Weights of a small transformer language model.
Size: width 160, 5 heads of 32, vocabulary 32000.
Architecture: RMSNorm before and after each block, rotary positions, normalized queries and keys, attention and MLP in parallel, gated attention, hashed n-gram embeddings, a smear gate, capped logits.
Each number is 128 + 32 x the weight over the matrix's rms, rounded and kept within 0 to 255. Layers, rows and columns count from 0. Numbers have three digits each.

# layer 6 MLP down, 160x640, rms 0.274, rows 102-123, columns 128-255
125125123147148076142145200057189173116118153136138112087128096116097086140145189105145106118050139172126121143120091152082110113135153130133167124062180124144171089143133119108141088122097158086183165137207176114074135141199124121106125099122138089109136128125096126055148098138140131132078156147136163153110121157148105106177126134161156103138174114088128152133129108092140093145147
111153118157154113131110124151159149203150169184128073146144114075069184134151112135132145120104070134161189104195117087136097090075147132138119123168126090096118101106152117167108094121127163127103120117127123127130165114165142144113127140074125090117132080128094124152135163105116168150127096106137101130086051116111113161145135151105159067186088104109147146110140083112110113109138
134194135129126140146125142145139049073057138090122085161103104128159128146122100146123139178177090144102124158157157152118124151117177147085164108145158112104111121143135130157139123060135085104150138090092141113110127131085108116152131145130162106057110150096129091109192071115129147141090125108085146104100068142111101122151096137155132125088100152169099082130097173135109141122139
128146123117133113084126131126164174155172124123108098110164177108138124164143103125108085080149136137097109136069142112151066165147157135157116121143155134112163161169086128124092128123128106155165059183056140193115129162106114132122138178058096147176137094143153113118162116082101165169153127080141193111141077214158106133100138136136202088096219073095122116133123119121083058095107
132121096131154144096138101141119149062140109031091126180159138128113144095108169132119194146174160107126159121110136137170109127158135081073164141162170089109117140116149101129108095092093144117173117109083169096151134136064116052067124147069118105093170147134106138138127049144125177156116122155097135101099155091051119129139096162149157138154200106155098111158120105115063115127089
115075113142137179134070151097201212118146153093086208125173116142129160119139113162139151112110099076107104148110198124106164121166105167168164170172101133174133184135141154016154116166162164123113119150112118161074089125129114194200135091114108119161109099142123175154115116096088129131123138092140138146128096124097098086127134087107168099118164102056170117139147122107126188144140
082137117085153111145129101185162173060119053124127139130171109143146137128090129087073125158163208121076124098195124160122138099131145108155104145148071114138192139128084148235121111196173151129131084120049136127145094124123125170120120162196133153040086142121123198142060088135145160110165135132101136163138095119108141163114130125093121161064129108149146109183097084149141085112124
124135104134162137111116126113158063141092145162113129098146159139144068134081087177089114115129185170159156137142095093158102165111145137093143132109122128123087105183114107112158139092161142098132100139146169157182187126115116103108125151108135137158183112117176100133118137135103151109138099161184133157156116217127142117142130163209235141134118080162136152130060152113173133150141
146137129126174133091106188119109042198107090133096121123167121112105120097126181133112140147131173133124102129082101109178159157159145143193152147165094123129125133129052171090110168148170105139159153097180144156135178124127122140119127154157169185195161162157113019137079161082073113134116145136116106155117100101121124144159151100133149118125113129188091169063115151193164151136119
118145144096126110108129104167055115131134058131130068138155107129139159186046159128123081136137110100130137101139123116119142097185115146076092149107076155081164169110134122158054040047091134090166124181183108136181087128124136079176122089165101143134080109141112097097078057161131148107116142138137115081113130171115137132141140163150095180149119155109071145134097147145125142115159
146155101100099121127113155110096067090136086151116136121103152107114088101091155099143131138098119147178098097089124097142118129140094119210081113124050142113124111133141086134178106123109149126094093077104155084083103129125115141059123095143079111108086137136167131164080117074093176131176077129149096163101118091147166161081163131167176153159114144079111135067091085116128097095105
162119071119151082086082117114148217158113172137201149124084186136123144083146108109151128103179116140174141099147111040051103108131047119174117089172065116099189111128151093255168114131112192087169139142121127093117160122114129098174113143122151052075090120152153132096100189151035064089177134115189138108081083093175120140096131077142133077133151161153119193110090116165109118074065
118127092094142099103075156189060137127103158169124174097113093128080159123184092082121112115140122079114096141130103197138150168139093119106102145150101098089107113134100132099082155151127137177172074163082077134090136121118130161198120096139103184157067140143131150078144084116084081108150145092129131117119118107159134108110153133139137107134121139098116184070178105135128158142090
122105168144152083171135138113130043126102174072148087127106100106114108204132133138172120118140156167181140140116159123180101116137152128083158157149107080118110102208137114080174095090059196142112157149109110112106127109144121076148113156196067184108110132119160107140149137130116146055118103132141088157121127134121098146135213137170150097087136104062138084116112133156173096133081
132173151117146129098071089098117212116077124149094179127104142136140069131164141143139168107086099107140177090102120125136090168146154118111109125157167176151195146080122163124096057151098035133120114163184152147105164151167138088166128132151136139164177100106144082115169123143131148128135132146093129097139137205136117105141157123188118206117167097112105146113162080136105141088184
110136117106148202127123090132109095137130121132135080196097152151062128090123131089172118106140101123152160130201158137153151181094157118046136099148201153149150115133110139118077081104093069092112125092102116114146028094104106117147120109123112180149096103103146147118176142129155109129148122144162186140163112143105124142096216099126110159159137100126072153090165186106070150091102
073149124151152101127106170091163118127102128134090126102118100105118139127172057107185182153137189103114120087050101113087193168123137080102143069109150165097116109111167160137087174198035126188144101082151061120156158168063142093115114152127131156129134145095134133174151101112102069149104171137090051179135148041109153087114114070121177088149101113101099097137127097110133151090139
129143154102116134083120151087147096123129104124213164135081112109110122098121121130099122120125097138182142132131110100045114119119131104151126103110158173108177109101063130140204087119123117131142182148096088087135044123068117152063111102195091081153066152114130104102131180116167121174118099111093118136099146162094141147101138192164064131102147141175099177124105142092102152130074
097105126143132090133138062136119172126169133098085165124112127132123166182160165111154155103113108117082182105182136104107134166100150104144112144149092152155153161150201156143126135139086125154207120172155165137141119133149160121190141132067149183163109106147145099106136102138103135107132122101110123154073146136124125167162100135125158206141149147082190107166135153112168114195132
134167132157152117107097118108075199143135140096086127164147154135114161122112139115154089130105122157133097188096111132124082155131138154168190139137145083145129124102135160128139132102092153109112111137156096124100079123077131143144118088127118150118087121135153091124157138144127096128183153147131062140144093107126151098155075105166117151075158081127130090085115106116167181086153
163145112163157142169153144143131122197089157109120104175129108095112089093173095105149139111158091110085129117127139143099142112074105183088105133101095123109100152168116143100041103131121118115143147154086118145082112145116127120127109066167083122098118160130156089106114090176109152137112158098100164135109127091132147150161098140151143103111109088087120127171136101117147149128092
089169069129155093133117148133111121093096125158112101096141142122123116161183165117153111141137120132129153155143131160126096101122131181131159103130167097149095166088110111070145151113109171152119149078123120140160140151095149184130143095153114103172111143141175149074080112169100139111161099194044128134127158091131078127116147095064146117150122133179107125077134125127116130161159